python train.py --n_layer=25 --d_model=320 --n_head=4 --n_kv_head=4 --head_dim=64 --d_mlp=1280 --vocab_size=8192 --activation="tanh_gelu" --norm="layernorm" --norm_place="pre" --norm_eps=1e-06 --positions="learned" --qk_norm=false --attn_scale=0.125 --bias="none" --tie_embeddings=false --parallel_block=false --init="normal" --init_std_qkv=0.0245 --init_std_o=0.00346 --init_std_up=0.0245 --init_std_down=0.00346 --optimizer="cautious_adamw" --lr=0.00101 --beta1=0.95 --beta2=0.98 --weight_decay=0.23 --lr_head=0.00619 --grad_clip=1.0 --warmup_steps=412 --schedule="wsd" --decay_fraction=0.427 --decay_shape="linear" --final_lr_fraction=0.02 --batch_tokens=65536 --seq_len=384 --doc_mask=true --train_tokens=366300000 --steps=5590 --dataset="wikipedia_en"
Each number is 128 + 32 x the weight over its row's rms, rounded and kept within 0 to 255. Layers, rows and columns count from 0. Numbers have three digits each. The size before them is the row's rms in percent of the matrix's.

# down: layer 13 MLP down (transposed), 1280x320, rms 0.0445, rows 588-737, columns 0-39
# up: layer 13 MLP up, 1280x320, rms 0.0511, rows 589-738, columns 0-39
down588 080:124103125121183166149130120107182160142082096123128106123100115106155136132132131134154102100070099155148186114141101096
up589 094:144153080121144158105130044152133120149177122141134104143144121158084069134120135123111158168185117150153133082075166141
down589 102:108121161181127098123119155115125109146132147094146071097127119120160107120133149146156092142135144116103075112161132103
up590 088:037079153142158133123186128123078136079147101113130118168164109133070091120141081161152163118104111086146173134101150167
down590 085:113114090110161110127138153096127169113117182119101140102189146145118134110121134109181142167146144143094085149104128111
up591 104:160121152176159177144110089097121090174193093123148118093161105091111121138157135159130153163227180162124132123161109086
down591 103:210171113125137126226109156102131131102135138110121166111113107089071160151104154207154189093153142127091068113134107086
up592 113:132125178177110136117111152096155162141125134117103094163116141179154120151075132118087173173086145132120098098171179153
down592 122:132126073149106160136126128161141062130114101130133136098121155107089127154174114147172114162145153106106132124102145082
up593 105:147144163154150080061086127139079078137123139083115164090145161151090156132145121175170140102145161193122114101127115116
down593 101:165121096117102115173106088119154103074119157200081129189140154068141138164107141130110098136095154105125186113149071134
up594 099:166131170144154106170106073151134113063127148140098167111116104115148123127091131153117152206103097164156111091144103074
down594 105:131128166127150118153154145136115152135098124131097078148142129151105133180161067146131072083131133121137118136053141195
up595 112:069149125105124126158082123120070093150126190133166130092107155116129182081123106120095144114170131113122117097082056103
down595 115:150113115116129127073151116160121100168161145085113189114111107118117153122121085150157134098061145169148126109168092195
up596 064:121065123129106166116129097126126130143131164086136139085158149077099113144118106181098166116149121145156134080121104115
down596 041:117208120099125041121151143132133150128122124168150104141139075131135165085132136073142119149146135124113109185128137125
up597 115:146156111167149146109160138170121123094153148108128141198083138096140099117146071127123179143114086131086109125141162131
down597 127:072153165117087131132123088133137112095091148112112100166169156107201127106112140171145081132216140135122037139089145134
up598 113:131143116101126120108122057172120142060164158141125086175105158192120062104106143123114138152179154195113089143149112154
down598 121:087106161085112151159151147079117157129109158143137150151082190119149141071143163125125167039141135175086172183133154170
up599 093:210104128137110132155158097183089175092154177120071193103198120168052077121148091111117133136209136068103123091061113102
down599 082:092122073119106078126095072100123085157157115235126084141130032154237187091178163108125096097153098163118116186153101145
up600 096:099180172198105095143160154116132122121128144083104167158075145103127115096184095176175203105072104127093124192188121120
down600 102:147127113109135135103140143069156181140094156158101068072124123139064093194105121178165092100175161126086131117087167153
up601 102:092151123111079123124141142137116150090127146157129123114138104123136102168169111165148146120201147134153125124098140097
down601 110:145096135096162118076159174112134167197079117107127168128139112107127159111123111112118143085081147101108131162137134130
up602 106:099107166091086091092153100118123129167113212136160179075073175131121124105153095137082141115184042180103132069184120120
down602 097:081107113132127156135149128183141148140134109102136067124172084158145148130146126113143100112107161151171058168079092171
up603 104:128082093143083110104170143192098175117138100175115184149127143138020129132101086136127123107073087142076108111171155124
down603 108:181100197101141068124161148090129133123087125107080125143153159139119153137121128145117138088133046079108155134153102134
up604 100:161091099106097142133145114111108099149151104150123141092190119102065106111159037091107155191194091141111127200099094136
down604 093:179179142155129132128114105066163139161169164214118158170074098107162132082093134082143163098130106131090122113159140170
up605 085:081141152155084115137115122176103128134139163164140161141087112092057099084075120102086169164181122163130121166148132148
down605 081:102126148090081095182142190135129069169128064102080092126165135089096159117139125129110085112107135152123184125106115201
up606 090:122136176108074175142103119143091130138132167122120150072182162067081147106167124111097139167182184190096090138139118083
down606 086:131141121127183166104151136170112135137140157092094170114115116152173165122145114145136095104096138191153149148135101101
up607 115:097136115166121093148111137079126139149113113084174117121096178124093111118108137161140111109149130178090069100144133118
down607 137:165121162141140126103160156123167145123069143159085162133144130156109153160106071149128116168102184126128104139153068159
up608 063:131178134128152036136104156126164133138133143151096155143165089129140210057125146097112121152138141137095142184136126151
down608 049:122077136125129243107143085131114113124116131108128129113110170125108060166089105163109133120122108145166137114130120089
up609 104:110080181137145082094139103178150158160146168166134155123128085071135142143122089052106125109118111099166154144134058157
down609 103:150143095140122163132155186067112124136104069114101135101149093093098101069139146154135139107141128106140120138091158100
up610 100:111114138144140100120143136122097163132127124081056205168105150123075086141121077151105133091102080164193057134163152131
down610 105:129135125115128136100087105104076070170151165175152065139160102101134185153124148136157127138109144157100137090131120155
up611 094:110098146086127190160131094081094111094166149030116097125136154090154154106147105147180158136119152158108141126092100166
down611 100:159041093163113106133100143135148137160122125134103120076145170133054099173144084150161101149112126104112108121167169159
up612 102:178121138132131142176115156086109082143176148093169194107167079122146164140174102145103185202142160165176118154100103105
down612 081:115152135143109150160130156100107112143125078159110114126143133097090137139159112128113153136162113154157193106109113051
up613 085:183169097112118108159107124092128149117123157074165124129080193122100133129104135104170143090100084221139069136152175107
down613 077:138124174117146144106104087127091100135102073121070165126146128094143098178089103187112028141166168069127182158165093158
up614 100:110138138106087091170152104147157137114184119204067096095162141117075186114126116064153175159103078133126139151063070116
down614 101:149157203143139158156139087109186104117147101101125177143149148133149121176134131154172112121157167089117107144133191221
up615 096:120133149131124056091143155153174151145140123160172163147082155119148118160138070143170151129128111171194103091150154094
down615 106:114095078124124147149141093074178134116152117097093137101129080123094102118184164108103128144099135096100108151095164229
up616 118:161112138130136124106103084143098127186144113094175151102107167131140150129058083150130131180166142138110088106188122157
down616 113:128125126134120138166171132073140167131097095141095122086124192165095111139176104166177142111120145099114131145130145149
up617 096:151117193112158135067137103117117157086132157121106122020081132154137057130096148091184142136097161130070073130155123101
down617 099:123110122051110121151146131143141111188123129165110118141149148112118127186147131165104129181131134117129102118134134124
up618 099:108107134132081084125084097130069106144170156135135140130096133082032127148121119114106166155111164100190098155150141084
down618 092:174135143201144138113192129167122190115162106103122123105189086115107071143147104169167085115182160152117120137160161146
up619 102:079105121141137174129195117176111125161140134129136083097081164112149139061154140144160159119150092138163118113144132117
down619 102:117154197085140078110101111112089089123161155097104145101140117162147143175138119116113142130088123126117106151159147119
up620 106:134132163117103123144084126128104171124131129159117153102127153172113169104166158119098159172141134129170121098083135126
down620 102:114136099119128126097175095149154120126098134069135134139209087112142111162151156171135135071136107136126108150065125170
up621 093:114116114123142157121109142099095113143110189119141162138097123153118147125086138152106161165161132159110142199129133155
down621 090:111166139121128125113128041165170135164152108174207131127201139114183121147184126090156131171097112064215087073103132073
up622 107:138133181091160130134130041169165163154149178180175200109120126097130119135093135136150109144181140090084133093111167104
down622 104:090131106183139127178128100178091111128076145121110063132119094171142119118139117076111141157131053201181100101158093117
up623 114:082133174135212095126122069130125086223123153168118153103129064167117115137158139192104224122133163103097092115186122108
down623 115:133191091183141126163153101073187112097127128079163167168156146114147103131125101097128131149123112084134131077111145116
up624 104:119113118135090128125108098147133199055115145081100104140154136109139135102105055131145176122099116104090124107040065122
down624 098:103139145158148101118171106161131140109152156104176068110126146147149127135112123116170073138150152085153097114154123174
up625 098:103111104116116110092156082110122082140098139175162112141150122105104094108134126118097105166123169116096101146196115132
down625 094:178160102117091150129112111137123151128160143111128139094162128102143158170134102134132190115122137126159125169088090141
up626 089:154160175185122148151136119173111151101167168121080118182156127172128116102107095159083148139166140139110126143112140098
down626 096:190085139138134122109149130149084148143155181099037127136136136156155149127099152154071188098152088149138128138106088160
up627 098:129137042160099129157121099133101121125149116202131162138163149085079094036141157133091173148166089126098149108148097098
down627 091:134161154138143181094131100154133110151105085069103123134086075213144134128166140147117070068146152095121105186140147188
up628 121:046085151173135137186138155192097168098148153121131060142143142134106083077136122148107175161130089098154090120114153154
down628 129:167185123171061105197128118095145102136160167177132089134115130191116064107152081104093165184149117159114117135156121108
up629 106:100142102174118166132148136179095147114185160116150098162122076125155156148111064108111145141151088101115157158164157146
down629 110:109113133077127125147080196081112145146051183100103130115121145121129126122091102162083074085121167145127136091105100161
up630 105:148112120135120120130152142161152190125169155158120109144141108105152139122154099108070155156118035123164095066103117128
down630 103:124142183133155126084155119133129133133114074127139155166122110136150153121204143121127086102151161141085152170121149111
up631 100:120129115145122096155134090158105083094112130110097200174132154161084140135146094092206130143127117132143109115179097065
down631 098:106089154094126109133190118097139101173122220114139101088170121135141161097112128146099154140118114159104136110137155192
up632 080:087126220076164110123062115119125120110173180170115156127141131133115142100114153138107131108138139149071119147073161088
down632 074:128129130204110143129171158116119186126137101094139105118145134101076157077201093120138110156145171122156117144144107193
up633 097:146116170148140112096105121141096116068103131084098110159129172162098117110119144137123109139104150126145123158153088084
down633 102:121102134114112148139119138148165164155095138198130153117183119094085143161103164092121147156155160156094084154131160139
up634 094:150117121140167110161133076135169107140147155200094124105144119144097109148135183131103180175165127122122092116175088059
down634 078:145106131141133135069129122101075139148157212149148165108130143112162154169099155129140100129165201123128109167143104165
up635 101:076161160142151126157121123064066132115192139161077108151070133156139073117070156168116091096119155185124122068153152104
down635 098:125104084079111155041127145140189130088105105105150137118166129072096138175122083145117089133142044120140143115064094135
up636 095:132088124105124106093137148130090154127144155121094128121154190121113131097108100139160150150127126221165073096143139119
down636 104:147094147115103137122119127093108128130078066103105152106076095055092123110186071136187099095157158117151178145145120132
up637 099:132136074094159137152152074169122132071160133162171141077136127051126148127101130157096082154140100133072141149131077159
down637 098:121139103124119162105122116113136158115066138098097143144137089158174087128127076081145128148106129179082119135128149140
up638 090:151107131161099108122167132125082137043118137113138128054160192167108127103139073154100123129145117101120063095140117160
down638 098:124165153085128132127069111124171146132185113077126156102111137054146103156127162131156159164134148142148137099110115163
up639 104:141090167206116091171173126137129098104144220131094115173166095114107062111115099111140145108128127130081072119155108045
down639 104:143173094159147128131054109082191104115171136134222113108108098130151143108181114128102154124175167088102137087143193144
up640 103:104125157073127136104108118161130096110157146137113134136105156134153118087089154171135146161195139166165125095108074123
down640 100:148137079146121128177139146115079187147076190111129104115078154120161172085157097032155131109063116128133101142162145112
up641 104:125174217142137127105160136125164133165114122086055159104111133164105128110112117187150179095110137125147110169186120095
down641 118:111106052133175053173071162129128171157123164169130073140148138116065082137142113084114102146145089140138153107129151133
up642 101:079144185237095168120114122126122141111147108078133157061102140127139158113222154150135146111098167154099130129158138148
down642 107:128103064068136067137100107136131134119135141126133071158142107120109039149079060144125102167072108106132123108110113134
up643 080:125097153240144146201114111127068127190162163111156143144140189073109173093162116140114132137142135135122137175112077143
down643 079:111101080089121152075097164105097147060087129112097079099092146133172119150151111106137140137125095138117168073122192165
up644 097:085177181143137136043157142121089119060138078121087145128122146165100106105162110123171162140134118146210115129113112144
down644 096:098111125171138131148136164067187076134117100131117111176076140103153141150152096157136131150134130080089158098176152057
up645 111:129075154122172158133107083152126130181174199163127133142223104115092111096124096081084107106214138136114138123086103125
down645 122:149113084105136126177152107047112076146146132106131117165110159141098122067137099132185110081150136171113117182168175119
up646 095:150094139158164082094168136056104117167132166136184155123154150128077088125154138138140113117167087187152077134114121164
down646 100:118143115122090113103106154155096153076155102128145135144132151107100077096141106126079115147182117086147120095110121106
up647 101:115188131128097142114166101135127111149112201137052119070164160148085176107133121102110115226130142102164138105139164118
down647 111:131101099146110154193127135087134131115156150102158148156162126087128114133114111191074146066167202140135101144101136218
up648 058:150157161141136047114103168159172123127109109146132130157149078132143165083127138111132105144133142112109134201143120146
down648 046:113084114130138227116159084118107121135135125101121132141117183119100073166102106161124165136119120151151127113126115097
up649 073:131129092150110098103172137188085161140171114160098168099159118168116119115087087133101129149102109151128105108109126125
down649 068:143156112105169127163116170083159134126091114134130083174160150068121160128150157099126113135187157128124152157123115166
up650 092:092096163130141152134129069145128079156128136107144132153160165148118100083144086161088166166191181126138081128146102096
down650 083:147190141102103115126126091125097171181108162141098131116089149066080082115123131085120117172099108098134136117150132117
up651 100:133149148130130141109155105169097079142126120119117148105126173149130043149131140074141119117092133158162061136145126130
down651 096:130173146150105133216174178132189159104138144091159095089145120140155136112164147181148144126131116103064173125166087129
up652 099:081162072142105148118126125191092140102141163171124109073129143110102154115150138081191150113239182106132108087140119143
down652 089:144119133088208119106100188147132184164122097113080140146138076151180111131145108183088122146026148141122090140162123123
up653 100:091181140171119118119137044096079138070144141150099145073120158197070098140123156183132092180189099136103053132173155090
down653 109:139131167101143115123139140169110142097132128114146124169117121073150137136141108160115177158168087096190156149144100180
up654 099:174094121119084119139137119096155106081157204149136155124104191114096145129140117113116121115100129204145111064114151110
down654 099:106104085122146157121107157098141132117131075123135114130110068106163134136150105202109144121175116060078165124099153096
up655 113:042159159137127128120145080124137124129099119129142124135121105086076095143154134160076158141159082130118127140147134134
down655 115:121099099119142114114135097135130175081158136186127115175100149186121131102149117129156118090125110123124137074150117126
up656 100:139108105136147161169110138157092150080120079162160131117117124139094090107157131167144153129129152114118121108104159099
down656 106:154142133109146145112086142104087096165133132100140127102118084092136103144136099111095186103105124130142128153113089163
up657 107:138152120129117116082081094077108135126149108144131102118139106156129111127180092127134143168150075118143125111113089116
down657 114:135137161105158130094224177151138137163146121087097141196089169090172123110092138157107094088126125096114144166103184140
up658 093:112149170134159136109099090168082182114167109089149162138155122140152123110196132124133116166173127156167102136145101113
down658 071:160121174139115114116135145173109192144134134109192090127163119157130118088090125114068084169188071107147130134092106114
up659 093:075151140079119125126156141167125096187152128135178160194070117070158137148148168126157141148121093172109173184207074129
down659 091:176116122179145155128111122097162145095119120107081088083137140172085128113084082144125122142120190112104121122109212179
up660 101:147152134163140091078171091122121108081128182096074123066069103152119126136133118102123075136128098115153102085149114108
down660 105:112119114121114147179146130160093140193103109149132134148140162090121139105123141173137186161159156149125172185141098150
up661 085:037132150175101158181142116103115112118166120124124140137150112131135129069123139060084137078143098140112148158137143096
down661 081:158097108090122182096101116124147060079115108081150136095125133112112112115128088175104122131130137121144155129121142124
up662 096:121099065105197170146114091146107130116165124149161094099144190156109067089136122095037127174186142120144093144085165143
down662 095:139114098099187135065141161129128137170118111140118107124118161159123105123187108122191120166124128093119131154136118113
up663 092:167144137140130188196156120136141120136134120089149070123161145168150091126082101157145135084132165085139073158104120088
down663 075:141101108135160112114137105138136092151131134130138142136108118125130178122133170071105104099139109121118130172181149198
up664 107:123162147109150088039110113153141169153129125141124140119140148171126164155139122181130105140168116137124138064118107145
down664 107:184112160162123165162144090102137102138144122125147094108151113132105105100083138080135115125122163103164053173133131102
up665 102:082166167153122120135138132096112168098126134150082138131133136153085133120139081151147106132129081135159103116127132137
down665 107:139104107123138166108175145101132076179127152100127168157134120068136115172136097152101113132170134133147167139144144158
up666 121:157163099136155116127095134186121170146175119126118098140092186105105154119105116186113179126140164145144091107133146094
down666 125:148132178117001082123134109103189128093083139070117131136134143152128115090085122098151125155138158136101121115102175168
up667 109:146129089144103114031082136128093163093155128187127149155126193189065137145114103155115108154123114138190135164089089147
down667 108:107083129123137191237194106136154132137112130114147056170138081086131124115123127135156136153147153105118100062151191063
up668 097:115086216142125096066173131136088135098125166098114167149081168137135100121119138156129123159131128144098113096120098129
down668 090:146134102156101108217117210116160126146106077080162090129100085109130109072132097097139116121143112109180094133114073184
up669 116:122118116144068138113155118154092089145163128129181062112105144127092093113102069115145149132164121169124118073070149136
down669 126:140111136123135161187153119113136161139063087142100135046107107104137112135144071148127125134151119115115151146110117146
up670 090:135104120179104125090143154163069143079128129084077179090071141055104124133184155128133126110125090122125106175184048065
down670 089:088102120145110149155116133111099091129107125119157076106104170183076099177077110176132145153168161126105131094098175194
up671 107:147030152153110182184149115138138163110151192106131080126147098166112078102103135102121191205110090090178106163135105164
down671 097:095109164100113139149141117143158143120133102141153109113106164202103163155187126119146141065158128158154101136143106132
up672 105:163089133150121123070139134130150162190160100114181162153121118137055078121134101154140215139088126145127100155151133142
down672 103:127124172116075115105151143168177106141110052123108151164152122114090159136138138111158107118109063121119074145166088146
up673 112:131100184152116119075121138102110093090109139114102186158078111125077089136102105150114133122161119129103093165114115136
down673 111:148154082151134151128158089163126140134115130139153089132165096091137110138134179116099121160127072188204123152155121126
up674 097:036101158139058103185178119138113144162143226209147191141108095137119114122150112087124143061129089084135130160129135129
down674 088:162127070133151140118133133159181119156081066127142118105182103154126126117126221109117100139080134219117061172101172136
up675 104:139169167162179105146110087185134092047117107132150200101129110064056112131135087126128218126146150118173132122107083089
down675 105:120187114106108094162112124057102113088170087102087140112115160075139129080102064127139150158150117112146108120098138068
up676 077:120079127096102203121155070112088124116124157099125125106112181115105072145117119154101135121107120134157123104148092107
down676 059:133168153126136029121123149145138143124156122151129126131140095132111159099122111114141124146122143139112111170106142129
up677 104:112151085123178168144149131185128112201124192117156122095079141130143094094160172079143104117184146089074118128152090109
down677 084:135114137088104097086081152096172145091117138150124084094138117104140161157151086151113159122129115110113062103076135124
up678 094:119086140180069141152120107144135131093122142112123128068132145148053092155117106150182182119142108144137108126091060114
down678 095:161201121107075118150158094131177103102129133135108139148162182149103115119133119135125131169094132138098033143087108062
up679 101:132088163183098123124121125190074144076133152102090106149166134133094134124157116119138116156169101150161107098146090151
down679 105:135117148155207154064137146113168044165136078073207188142129171101149152124143144183164140127126159093084157133135152092
up680 106:119118124072133135109133126179114134126179141128182109091167153107132098123121152130116155145132110201127078102125184110
down680 111:109146143070090158130172081159140167151133142208117213119107135143166115162119098138203150112098146177115082186121104166
up681 096:103106160125140118108125093116119108101144100108150163091157078096144170130116084101128131133073138138172139134136074121
down681 095:097160085103107115117182086161083172106142149106174108103101119118116142131081117137150126167109150115145157124131155160
up682 098:105141074087079156121112144166088096081131110097125144226062142081103087134079112097069164136124097161134109186142136092
down682 089:129159201158124148137109132179086127248125137099195125160145107107165173126141178140116135150130106091159125128135126137
up683 098:079118096162099118175147064129070130129159164161113124041144124152136127119197120122150126181116132151098130168114200095
down683 089:143111155142111158099158131095110113128108086094160128157111123138176080121096107149102112105185120120164169128130096199
up684 110:108173159106146104156151093080146098054150107096174119145119097132073135124177120141132189152107116140154110149132113152
down684 112:150086134107148112047174194126036117208131107124117117118080165119154143155112154191089096098122169114106168135161173095
up685 086:182098165098144142081146089145131146130154166119156169135174144114151098119115122145141158166085097090175099167142080104
down685 093:095085091086098111154115168060143146118083117104179124141102114153100112189141092159149091112122136160113165105088142123
up686 094:161135131147146105152126150156066147106174075053116125116083121109116156138134137117092110154128060165121148080180111122
down686 088:060139125115121197173071102056156105180105179162111171145131133139160127099101124113137137077086162145145141125098152152
up687 099:130138154161128156179176077168085108091148143147163099076196166102068077101150129117049099139164129112164103130090045094
down687 111:093113152172162158075107144196171137189121107112128135085084086100139114120120126178171134127077127114072105139169164153
up688 108:157148060112176115145126100118140100134162133106113190110147155137117102101111134137136118154181153121088142118094151122
down688 107:076130163146041153133119122100119189146072125157137121135088094115154149164139162139124046121071125157094130146123098143
up689 084:072177156125094104157065113066104102148127113094054115153104158058108084105148077145192182081121072138150069204111119154
down689 087:173069086142113109098143157135147145129118150133139175138129110137161120141113117179120071114134182099121167105158128108
up690 097:157173137120166134132121042107154161116103135122118150150105084123136151153111155153093152163097061116163052070094139101
down690 103:176098085118149121108133145114188137130101083119135090105116161137138133129063111128196101142151135149112139114124172160
up691 096:121163153154171152103168071123154081114122090113142188066171119121110077118078155219145102154166156135161125209178126180
down691 090:137104124134128130172116173112148127156139106051094099129111130128143106140084104090074097065116128141146168132127120165
up692 100:054147153112119113101060116119159147091115097136135152112158116116119099125188106159116162125119177177120133161170126119
down692 088:181083036104130168136164114100135119082120127157149135128091150150109150145121141132108147130125182078146110125140174100
up693 102:083151086148127151139176103163080135159143085119070106151148149041095103124147128143133136133104083129101096141143106101
down693 102:126148178110122109040097159111146096149111206130174125105091113129081165125107153115095081098135129161119185123140192133
up694 105:154092161139157104112140137178112181154131175107105112117119128130154102126123107102077149160172166149099102087087150078
down694 103:105131131102166099087113109095166124141123096078168110113133142082135139164120094117104075143104042190132115094099130134
up695 103:099204079088087102117125104136172110116109140169166132185097139111034076140127055205084166183094154131165074108127145097
down695 116:086108139187118181170102198152060137137105132148082142082102171098119092126112154144110074124144153117136124162112132160
up696 108:156107144153113101083124121145149144119115130160131152169139237152094106160076091123114101136165126107206110093062122170
down696 103:137103127106140128143146106115151121123116090096158146089162055126145152111118165087145142147090122144092126137165092076
up697 089:100142148134126113100152135143178138097140138196081147131147150119120132133137054116132139078145122109126143165129130128
down697 105:126093107143112140171103144081048143113113156077126093162116080057132096134161173152142130119144131130131121128131123166
up698 105:138195155159178102089138061116079114125158107087093085071101102090116105109112139147164118148106109188110112132159106102
down698 109:060157181145075149136139191093177116149128105159174194146092110204136125134125086138138157068111158117151120150110139109
up699 089:058201100175062153128127137164095125163153186150140183165133115051103132095101080100120169126148103151098128167192148171
down699 081:163153120140152120142094097114146111139139132113141072106069108143167169146142080118070140151123141105120151084111097156
up700 092:124155120137124137152155131166175104100167175173126153107105127126126142129113158117128110110163155137190125100074144087
down700 088:148114117096092127113091111129150146099076138151149106146155083132137133095097136087124133115175073129153148158129121080
up701 110:137150164101131079100106145159112160093121153144128124127102130168045128156133117169141109187123095168153083135137079088
down701 113:150073160136075124133152128116133156124102087140116160157054117147114141124119112114211105132122121108126140139117114198
up702 107:131096093116179126145091123176074129180138202123108117115140133049116137058075141132107158125205133139160089074132058124
down702 101:074159187148119150172211135153095138133090181126114131154090100143105136098140116064143113094069095172111119172172133132
up703 100:147169178162136154125067127125152118191164170113095192112153148069131130134092141110151154126135113123145105154146104116
down703 098:134047089169087151174146081152097142105144171088131073143088097095073151089130123120102111131189164134164158135182103175
up704 106:094106126120127111113079117092148148153120143150154168184191164125116129114138118121102151130143089150159141156096097116
down704 102:133139159130147139174170105149137090094182138136121082092076135121115144104123129140090048131140182103084139104120118111
up705 111:089189161093076123135157119121105142094103196106124132130098175065141074112111136132118131097180113115117105117117141082
down705 112:032115131112146108057067163204137181100120083163112158136169143058077050132165081158103097083149117112102103129158150157
up706 100:147152113130107136088167082150142114126110170071084114088150121061157160096145131104062088162129100102157123153114044096
down706 108:069068180088082064105174153119109141136115146166133093150069143171071083146133119175193132106147151148108119094106183173
up707 101:186094108142143140159185117103115095148118114053053161135135065139154145091133075137096119137169154179132119157130112124
down707 097:091168112058114132134106131158144166150127154131210075122184139101111132154105205099111140093083066126162091084100119133
up708 127:146104119093115129130140129139129195111155131147159068145080134107126122167135113152172191149117131128114127157140166135
down708 119:118105127117147158104109132129129063132092138165165123172091127119142086101162158156077060055145160125086106153120102112
up709 087:115073185116141130141115143070129093082166183150100142144086157118066127147175115112144159126134187239128097104137115044
down709 073:147142101146174117085123144158142096135101054097205149094172086144153165111103114164105098204121127115147084147163114207
up710 099:107145126172051097186162100109129142131196125127086105123105096093160143122125105109136087116107107131175145161132127171
down710 094:160136141093149127065147132135135119169167109094127140151124113177088098139153185125129143115142133151095098130128154132
up711 107:158174091092112119167122106077143129108114200113146188149129133146064117111139095171138143092178126186088125112113162147
down711 111:094098150186163164070148197133116113121102081183157151125109137083198125112094141074098103134129138147111159157159110093
up712 096:138051130103151127150143128177077075167165085152176171110123122135086127134113140112095153160111097109144135204145119117
down712 083:101131159128154156126153186143092106219104158077119157137098097183126131106123095162087140132162128143112121170152116159
up713 096:095140146128149174039140064143120138145164164121202142155118116165131114131128151143094134141131107136161138106156099100
down713 099:184140126140088128174126078105093116074120103125099085096085151089137165130145104131151147089179140095121117146133138150
up714 102:073153199140152136077113110130140156074117127061134102101097071073102110146131163137176163124134145180143114114151099126
down714 105:119189062181118118184092120113137092147140106180143128115116077163148157099097124161076109177113133126093132117116132138
up715 101:115097159118137170126153132125116091170118225067172137101087114085137085095079090121155183161124114112121136200139156122
down715 086:105102179119140084119122125119099111150098097161106146137106080112133181105148169116122075119056046125155132135092097139
up716 098:084106117090088144124100131179146095129115115150130153104144132167165136126126115058126160127076078142135120110080145116
down716 107:154147096139179119126155142051104145108143152092105140140113110073136108133113110154099089095127158119122093152142133188
up717 085:115175148103158112096112090120117140085144139186054135078131132121126123149103136141124134113176119116110134098102071089
down717 082:114148127130131102124139211135135112191118131151146129187132116092127155112139103183084132142143145150126141157140194189
up718 100:129148072122128111116130127192121141136185155108120155109140120175113180127138124103140116175155148149112076157151123049
down718 105:097109171078140137097198162129168121118121059115142130128102144103087112088099113134156135092129131183117162176109148158
up719 089:076128157163106120109194123168106137146118147135090113162107156123136116121111124161096169162142159127095095130139110107
down719 086:131109085149124138100116101087154109137151115130149187090139127108141166089139123127109111145188179176130140093195157167
up720 102:109152156143111141187205150092112131100138164112113125140125103153125102065159071120118142174199114157109121117163122151
down720 112:100166112088154103140063146222064166058134070065135136159082138083155130167149178141139126098131113123133130160101180157
up721 086:077142063232122141120163141152127142133149127106101155119180135122112073097217101137129140158110098160155109123163097135
down721 074:114109140120124127132150122126140121163174133106168166123122077098125126135101187126116135143146114146125128144152157171
up722 103:108164100155158128062161141140090139084126105104100159110103133128099154120183122122148143159133110127159137144184116114
down722 107:101104189123081086164166100122133114162114190085154135148140173110084142181094100145123037182130146153140135173128101169
up723 101:077165150182125119087144110109109140156128161137100173148117137142119085152035145152089120116152100149129098155092169130
down723 111:146132102090100119160140106179207122120138051111130070091099175079087135152165086155154136145127123097107155095157065240
up724 101:126147159179119123116156143122076142118119111086110163052110102099128126102178134132114121155107094111182132155109085150
down724 107:116123077135086152140100117172119127112111108137144069162090172146065120160148136141143128173152123152092133095153198138
up725 115:101174147139153148153114139153154111142121104053091129173064147138141108083097126124102144165118112109089127128176159146
down725 117:109105069107116162165158159091141125103075100182133124147131218061058141182129071101133120089136102147183134109135169082
up726 090:125171113116154127107129077141185100186148188115085068113173110115088133125126108157126158175115117145124102103092131111
down726 103:110111133204084148181108151089070147106141158131125136154110135152120135156135136176088126126135158164138144142155167192
up727 090:115129160158114142130144113184136164116154156124148104115143144116120094119113095119140181171090080130199098159110113088
down727 101:123152122087117158167133149140163134158091169134173120127125099112180175102156139138110060121123134100135135149093147069
up728 100:126059178115137153151135126119153109200131189106121108094087107121075113180163128112106148135145127091105115111200158115
down728 103:129183117169117096100102102126089153121114120150147082154152107139141158095123115116142109098218125137148112113100086136
up729 096:114149169098122127103167119153152115077132097126040091120159114073132129148154097156081143128107098150185151088159089102
down729 098:158109106099113135099146166061148111147075158150148137120141112081118144109128112115099096090137176119145088136162111144
up730 101:127109095068123142121101123105137151161133176168174114150105097153076109123099156121112143138132080157066076140156115128
down730 105:164162176158138124115167124108166073144148126078079147145147104106170162112135139199140114072133133077144156148124114126
up731 114:144111148136152129146122079107096133205183105163137091101130096119155139094160160150085140183183123160169120135079117112
down731 125:135134124152147151098145169147123127075095097079092176163112168121097101129098111147207151132145132124110076172140166171
up732 101:136170115132131110093149118115168094097136095090166127089128132120120144172130062198134174173125150156124078084115141058
down732 105:070125094121141139142087103067126144193109167097127106175140150150130142090134149089100086162116170158082159171178132195
up733 100:119124123126152132190127113114130159057137095112101087108137098121140090122120088166127137136142104141158091138143124111
down733 086:158193134095085125161165143134166133135161125080169111132148143118103164151101181106104090129111130157149108169187140124
up734 112:157171103092091143121220177104101126117123137091214106131200109167138106128188113077100174152115125138157102112115154098
down734 123:101112174125152157108116126166144174115137178203163156087134083089131090128109141139060126026168130105128162168063097139
up735 103:144112165100114110065122092165143184137116167138105142089125122162149070144081120125068134138117093134138121068107139074
down735 104:062097044143106146171155142131164112099162112153164130132118105087111189139175170112112137108106146112135184172099104147
up736 107:148071128135180114161142115173096064173129176139120145167187125110149104122140095090138160098152114098145100109125133093
down736 104:128172178084096112086055115110118134139138157139152140130077105198125157115163184150128111145097109157157091122140145177
up737 102:133133126141156127100087150148160071144123160109155128099108146147106106126179132141143141151169116134113126061175104081
down737 113:126154182131140147134206097177068187160145078097076122154123092139138122100067113123125099126073155139082094136115121175
up738 102:122153174133152155130130096171080091169169165140118120058159107151134152150149099113075124142141124136126096155159110115